{"d_model": 160, "norm": "rmsnorm", "lr": 0.00827, "grad_clip": 0.5, "decay_fraction": 0.374}
Each number is 128 + 32 x the weight over its row's rms, rounded and kept within 0 to 255. Layers, rows and columns count from 0. Numbers have three digits each. The size before them is the row's rms in percent of the matrix's.

# layer 3 MLP down (transposed), 640x160, rms 0.223, rows 58-98, columns 0-79
091:161123085129157105088081148125077131131142119137107070130096160151169193066151095105111148112173127104110139105103110100141088126146186191166115116144100100114096121135121122047111124132075126139124120082132100160123121132158122136095128106
087:102130170126183070143152152127241100113143115158123144123110103178074197109125062120098155092166147132108177096150058149126102123129093154135131113104136109137150183132078123125134119124180139129162159155142176119169106162103148132110106172
094:123094162126069121054192062127143159165104076137195183168108122154126068115148121168139115141144063114168159129129130135122137133135141128085129125120133138126165131057092093139104095115164140115176087143092077195098119132151162085096124132
099:073125149175180097113188099202113217138141148113149119126142073197103126141182167151102131085084169164150122133142127100056140102127132184107078144115053098102159146143112135181132167118128151134175146109165074176121147145107135158108167134
097:129102112127079153025145142106117058187135167165166196136088109173150139165173122056190132148124152107137162153135105161128118136080107122141081151085185187147107067172050129163124079138155118126108126110112125112144171156178116109041153066
104:132211138176105106161137163093101141096089136122096104117078178108167130082052097072164142109129091143116106155076133112177119141162132116113074120175102131098109061140065107135082095097162140152172110108143108120166119118177084125113162156
100:122143101105154081125111152147161083135132099139085122161112157073103124086143121118136107103122155075104109124175149182139077110194128076100094190140060083125131120133092146105116129101169149180140088145110111138157107136121144156107073167
115:173089104160113111160137123171099181136149169103121080087186102094062138120150108071188151165132107192101127138149147117123050137133125124103110159155114152179142156160136162128136138095132137106138180073133159129160146119110130083120106120
094:142082115163056147136130108202050101121179101145073135108108110107182078145141126124131167095080090149130132156103151088101130129128191159160114117170130110097124175156084165116102091167143171077128107066090082120086231156137152147133141092
090:133145129124135100106112105084138134161124153148131108095148111140153162102090065098108065169157145161179148103152084177129148068092147121181119135092124135129197103089152149090131090149093132154178158102119181136157127137152085161159111089
089:113173180124151080184099105133161119136065110083099069104165157071111132104111169137121105155121119093140117150117137105146100122172148113086117137137146149206128154072130180102087115108140118106126149099129152091120143144101106154139173126
097:095085118094097091118127135164187162158154138107159093112136172129064123102095117164124079107138203114049130081122146174081142096095092172099118114103098102150161152097153121060049120125113119113142068145113101136180104114077126114151162218
091:094147096131102129143188146140179197094080151108106152153144121122132132158142126046123145185136156174177120189103133114181162090122124128217142146088141100117192081139178110117148195067130183152142168139153071127137131091087121081150144117
086:153189183185143181102169097121177157103095125136154191152105140170087103162171142131105182133139150153117100133142094131086156189133160141098112140101125125145122118119085111132147148108180147183158105098054115189097069088147146144145131110
096:125138089140144084158167180122171127121101110140105067097116069101119161087171067186134173128137095121115152116065143068156104097151144144085148122157146136118099064046058202151109111088143158142164131109101132189116158153143140152103114084
120:076112082102182130187138106130098127180122155107161156111126193123152162138106095107148148096184139116164081044126091111155087120101132130120152173177177217088143139177126145115151138167136164096133137106133105133152101098170135135123075153
090:137137085154128077137062113086152165134101154097157100158128135149083134108134163152088086150140140111143089117130138147119139156125171125097135142092058121165109129060102157159139059116135089128130141091142122133083136097170085134162105149
100:194098173131092137117051162106151130127061124149107156117154140062157088124133157147106134127118080120127079152101164152127110154177063106169132117120076064119160192181110102103150175170082123094127148151150122111120054131090119099086135102
099:122124135107167069091109134109160139122157100139138174114151073125146108097149123143123179122075130158138130130120185115082128133162083073126168154103124137119167116165102095093141139052142106145119143159090098090076114135176117124130116129
084:193097153115171129102098111146162116082119154148163139129137160157110140127128115145082107152129108134100119093182123193109141128141083104090093109095227141110110123133128122147102152145122186145079096138125108094174169127124111073119171118
103:102122133121124110119126140124107204179064163140069207132090166176053187157120094135095163151137100143150110115206085115143191127119124093122075083057072096106149098146101097115097123170201143122091103160130107116176091113110154143150116083
096:147091137120075089105111162134125103162183147150129142170120044074084146070120080077089145159148129124057129067129120151141163148141154097178185147123116125117128146121124145148121165106149146142106098195150066131128159136116200127182163112
088:162138078148081146138186152121179152169113172166143140112059074142098101145137120125121124195137110182095132154089135177171138172080142151133099189111153149137075143115096102083117164153164140158157111128091120159099151151191115074049122114
100:122144100133120141148101137147178141173141154107152167156161106029155114108148093110100166097145166072146116154184140115091098133124136111110157166108132193135133133072189140098128122136118126108095134153169158119113139179122109110090134172
096:111181146123171093144177120078162154095150091151126173109122127102142147119163110127125175153103119114124075121128192132104166132180102139118128115135123142094192099105062156133034103124114121131141164104133136162096175056097163121099116128
128:095115106194125133120150165059095119100113086127146066138171155099126112113098121123093126170133151127110051135117119128129043099148173089094150109114139158122128076115163136095160098116155105037148122133101168115077075117109107144136125124
080:150136095149062105164140172109106118169137103109107160201149086145114113108101108124139086113138154156044125153155132099129125111093148139127129134152117138176131100131123167150179142098131137119121097074122091140160115148121131072126083111
107:160227151087115151159121134119134182107120123146123163053105138132175098099098155110147102111164142099088122063146082142203127115115092172098179106062126205154167104124137088169184164150124105151119084138103159124137164126121103129113077148
097:138128080175120096147082124087113099134071116165133126135160171111137128072125135142134081115119161098116190097116098159171127132188166141129090152178091143090162080099163155101102094166094207091146104119151205104103111136060129112129129054
095:149193079112126146076141102110086121125133161164074125075167113130159163162163126158140101151088110104130183150112163120101102151141163164182185189058186071119126140157109140149116124194172134166162118123103143142082122083104120155160190083
088:112131129167170131115164159089150155129139143136097124076153113153127127082090096045132162090134122095122108153140137127093176112148108130098145121105052140137141149097104124188032158115157152163104119095145146144148133124136126074095114123
127:150158126126102141170105141114070235131120093100120179133131093144090133098142200154148161122167132090076151111150109122107122067200163170135175121172105143134127132109175147086107131123110050130083197132114089117134133132151153069155135091
104:124075153132116116107143138136087085129137188112110127144207105171104175131168177160111168138102105103190131127145145103136125131102104199060090122229170147121124118099112056098127110128075109118150127148080149120151113139147186086101144133
081:131159067095139139103125105172130122129138081145130092149116163149186148148132109176147108156116124125043127085166142061156106122197178107144081157098101141157163160218115182109147123178077111154114100152080167147111105131150089104117078142
083:128173144120120099174083150083076147101099121190156133108154184152163068069133097140181162108115208096144133084172103146092102154086122075151108188127143092160148176143176134100148119103149127138108103168148141134093102146105121153183128089
088:142117102144153088136101132142142102136103153156090134155118151097133080108129109110142129134136119106100152179144096067151157130097168098101133114100184035164151074143124142151140113120179147140128140153085108073180156158099155116126074102
116:168075165175123133101182121090103161147093140145098124138120175162117143155199146168097107095132067129136135066074174113156163092078140141095118117138171059150107118097188110120139144132087172081097076084109165102186216137190144089058120099
103:178122115135177162119163084107155089064144173089157154145137143102109169143183173098123173180118054213109127097165125077139128096105098081105060093101141108122130127132114141149110098166124137163197216158122125150183102089081158126087132163
099:134115145093144080131081104181136104083109090121139166155114089152170110166075080177111092113166123134105130167154170119188128151125102078109136123148103131044152151149137097152100104129110111095131156170156127099103134149185120054133154090
112:130149149152095124058155097095116131128108052104167138093113132099096117138211076125109092114102116093054110102119125028138121169131167148138088128112147153154153138137128096085132115158119200160092113052147101113167146198125141114143153125
103:107127137125136112140142108177138122159133079043081107171168102156106075139151121102168102133141147021093207192092177060140077063114140059099175137183162119104128130138123179140098146112158130162117102120172124123138127130089125092122132110
# layer 3 MLP up, 640x160, rms 0.259, rows 59-98, columns 0-79
113:112128150111127227134064130130154123152102120157165122079130121108114110082140199111149102124109148183120120165124150162165175112148139148066119193148139104149146128161124118142174166151164082181084053112118083072142094093145066142114125120
095:119132125126168140081106183110075151076135180139144109082147139169158121086166110139191153100070135162171158066111186123150161121166163158179085177124145167053106063110130103143060123132115136162173143054096097102164132109178107151076142134
102:124112149086147155070224196106070072113135154109110118078135111132086099095130176114167143131127125167117130063148135145117149142145159142151084144128152130130108136039085090138055179131134109146163158124135129145121088140148131153146160142
096:112118176172137099096137159120167089143081152148099075072109157156125141123169100130154161136066149128176164121158161113147172120141127140125067199144186109114123109123061143114127112121122112093118157076179119114122156072141170101095120119
093:163128112108128180130153143142156169060085101146145145149172181175101157147135058140161087094123114118128121125136100147124126087100087138133141120082137142149116150148101085147126111139077088095153081120150142140141140100145127190144156099
102:177087083096139122084097192131108151166112136188170151152093105183129121110118129105127114136170185108146065123134157189070088135118159104084132151097131095122142183133180153097141123132102126165138122179088095140115135133163110202117120158
101:142197143120158177121121143195128187120156108129103133141197116089098106139108136151134081107113086130164155116178071109162103087130104097110122151105183132160140169101105143138085132131175099101158092133088150087112100095117073144105149100
112:101156168096106147101097081134053195071096106098110101116102175136121110111103174124148114086125130100119160105079166155091158106186198108108084102159105120102154165076171100085115068053104172162192137127168138179099141158167137134122116145
089:140065091139123108145165131150127133092106095136115121122153152093138118171103134184090035112182101135101139103080062101119163161087094117133123102103173140150073107123115087107140114161116130181120149109096126112142179138072201124094198092
103:166107102111200114133112126095132097108167103115155113105140109132126159113060089171097147050114129163177075120186182126107130135061132133153137126096112152135109101170116123146167121163077147111134102125086102109148122123148091132114094145
095:171109158085107123115161147181128065161076124138148164096141102137075120206058152147190112169051110148130166179114096099126107087151115160130147130069094085111150125110180141153106046140182118188115106162129132099105126150121120082114180087
093:164169126132163154071081119061105138153134160066090151161132131128177153130121181129112165169123137159104195139136164140072164158141208097128122107106101129115091150116092134064113158138157131079090104182101158087152135155181104133114145148
091:106072093090177104108123105108129131158157075097139159138164120060154110134075166159106132118115110142131140153116107119141170082115084120064168141100102115089120066141130151062086127099097074179105158193142137076063130140145124120170077187
117:116173138128107131121129059177092094115150144119105166139142177156129127115125146134143142184176219119099139104118047141088139153155137119177135120121144122129165110178086154118162110132138135151156174114149117059177049135051199113170098109
111:109080066165162139156102134164147106101076058089072104122124111159186112155121159159153121024169079108129161110118099131117142109141159135112173150139215157082147108045087140150165138134144143136130132101156157091131145106174146184152119132
096:147134122076104149137150129161123125168092140110128108124110139079168108101130148162141150126098088168097146128102154136094094111091043113127114147109086161129151147104103132065145097102142139150110105072161144113131130107111174177109119111
105:170099155167169128140103070128132112091147137090133007138088135129185142118139147177106154170098162103160057147146149139147150096196131151084130129072080150148090133179129155120143127127126095156146079125099159185132103143137103182103132128
091:128158140108145113155140187155100120204154091045171128103122101158107145127145152108102123139113203180145121084086155086164138164194095076077170178127134190128125130162163120119124089094030125117141135154160128155131107136133099111132167144
091:122124140148133109126108138052087149110140138146052140120105118186127076152118153089120164140114145143168147115088124072101090210125114128091106104122074114148063172103114151080110123147109134071099108134150086087105115141156123112142120200
103:102116132203170123133160113144120147089206133162076094125133120126158121133069093161166131078036207122150126190106176130139099144077126110103109170141178124071086124084097131103151184204156167150106154153147076124137155149152155137110120091
098:116075119107146107138124155118141138143112152143075125116118138058135072140119160099184129075138041158123085105063121126139123099176123108101122188164183095119138155176136066063153150149171155153107122133142156139209113110088189158146146158
101:159124149142156154087166165106071124093143148084111076156130219078138175076069144114147117093153111101160098095170138118129118161174189156132192121124116134130160085095115159181088115108132151120140087076124119166132100069077136169191131144
094:122152174079110160123141135100117108187107092104122159097152156075117128107153176148122150166130094127125084102181145092110129118102127214165086180161130116092104096072144132089087135158126145200108133163136113170177132158087068142151133119
103:122175115163156127094104102171073114163087118148157108108078123170171140110118177104115141161192095148126149074133092145160098133187171186095110159114099102126197128111150121150100119155117113061136153074121148139133107054135071138119111126
102:109080115162153132116110124102149076111109082092147116173142113077153142087151124140070172117146158111150088079066146074034174130176083136112119132139175146101118149089129156159119176119090101102133120141161157142121129099142163137156136148
096:102129104129151136103184075142158144079131129184061123147100108102125119182186164130152135135134138157179070111089050174121155151177114138152167117057147121102113121124078152122067099162171134082069147123118121140113119115114115201126160079
096:185160141131146156162121097164073116112133115091173188158114062116112115130067159218090125083183130101135163168103132130116153089114140150089119109093143132095139116105081133149130159087144089102171109145106118123056147095097083112113220156
090:131104104172149124077105199186157153122114101126131182071065107184149112144109135041166169146151112125137118172161102138142075124108149165092175160157111159207110125153079117101119178159138120069150120093096043111080120149146125119132162116
095:150103119101114139124155133120111091121142131106129154169153093187145147117140112150147100113139093171096133164140113154126091144097148157090172136120124154172104138141101111173177108137196210096185109061167073097117079138100113095175134128
104:130094156119128199078142159134107080141062137193149150087148113166093115172116199114074139131107142145131069092122091123159124153143161166130165135132086099084109147093093118133101151168109083133169172135133124161134125067196114121180149099
111:123118166111164142156190081095155144153165145087115134156050148135069109136140164097098145196140131165130171135086168046070148092158152123116091139162114122146120166141151055091092145158093093101136116172141095116127117081145194093146136119
105:138177171152160120080168194160078088136137161133163125059072162157075126187132151081101116143071146129118115158133130126138118129094133139167145127105100097111135097120122114136098101106210107130094104161104081137076145093093126112181132174
096:192096134187116098127100137120171133151137135144126093124114097126103110146141175111142151120139115120193110162152107134068169145083106161121149093114133066108094103091130108132150090115187173085143154118174070121120124144095147181151207050
098:100160141192100128101141147101101085109144123103100156130181125143081089174080089068068067199207114149185114126109104137147141075085160182090123099083138141176143088141133089110128147124158160108136153088145102083136146149110153164121094111
102:170167126114127086085153127115099103119147135095124152123192103153167068146119138165138129147159054174182147090126132163093144127165165126121126096123120187119133151112110144181124146124139099126159092156147175128106081148183132157112167173
111:153119089082098150141119142160101089131130177153131079149101076163156161179152111160086151123176079130149120144094101171142128108171184100145170091165157122094119110108153122098078188102127067159055155166113102186085146111092156118140085137
099:142121031136118072123130094133137128130146118101154154148164137130111114151130184134106102157076152167086101180068210153136155119183136171127113066152198172137142138068138149099146085176116145101135091152200144117151091140111103161173101143
087:121122110188112152137148126082088102165140147138172153131128191147130149161231160075146140133072176150157147112150067149085116151120159174117118147142202125181126113082085115136159140122141121111127133155139109114088140113046141181151114137
107:142207129141086097116137117109127135145198174090087139127063127174129127108170103110136162107134141132108166133153086151167138118099163147106119165108168165098122115081132214098101082126138110149087136094144168097142136143088204083130111173
108:083165181134191156122148151143088153137148126193200139116155145177166161115076145171126113086076122132184110159100105138134150157092128194104107147093110119173088183107126066119154074124132143093161183153091134138084151126163134137122047139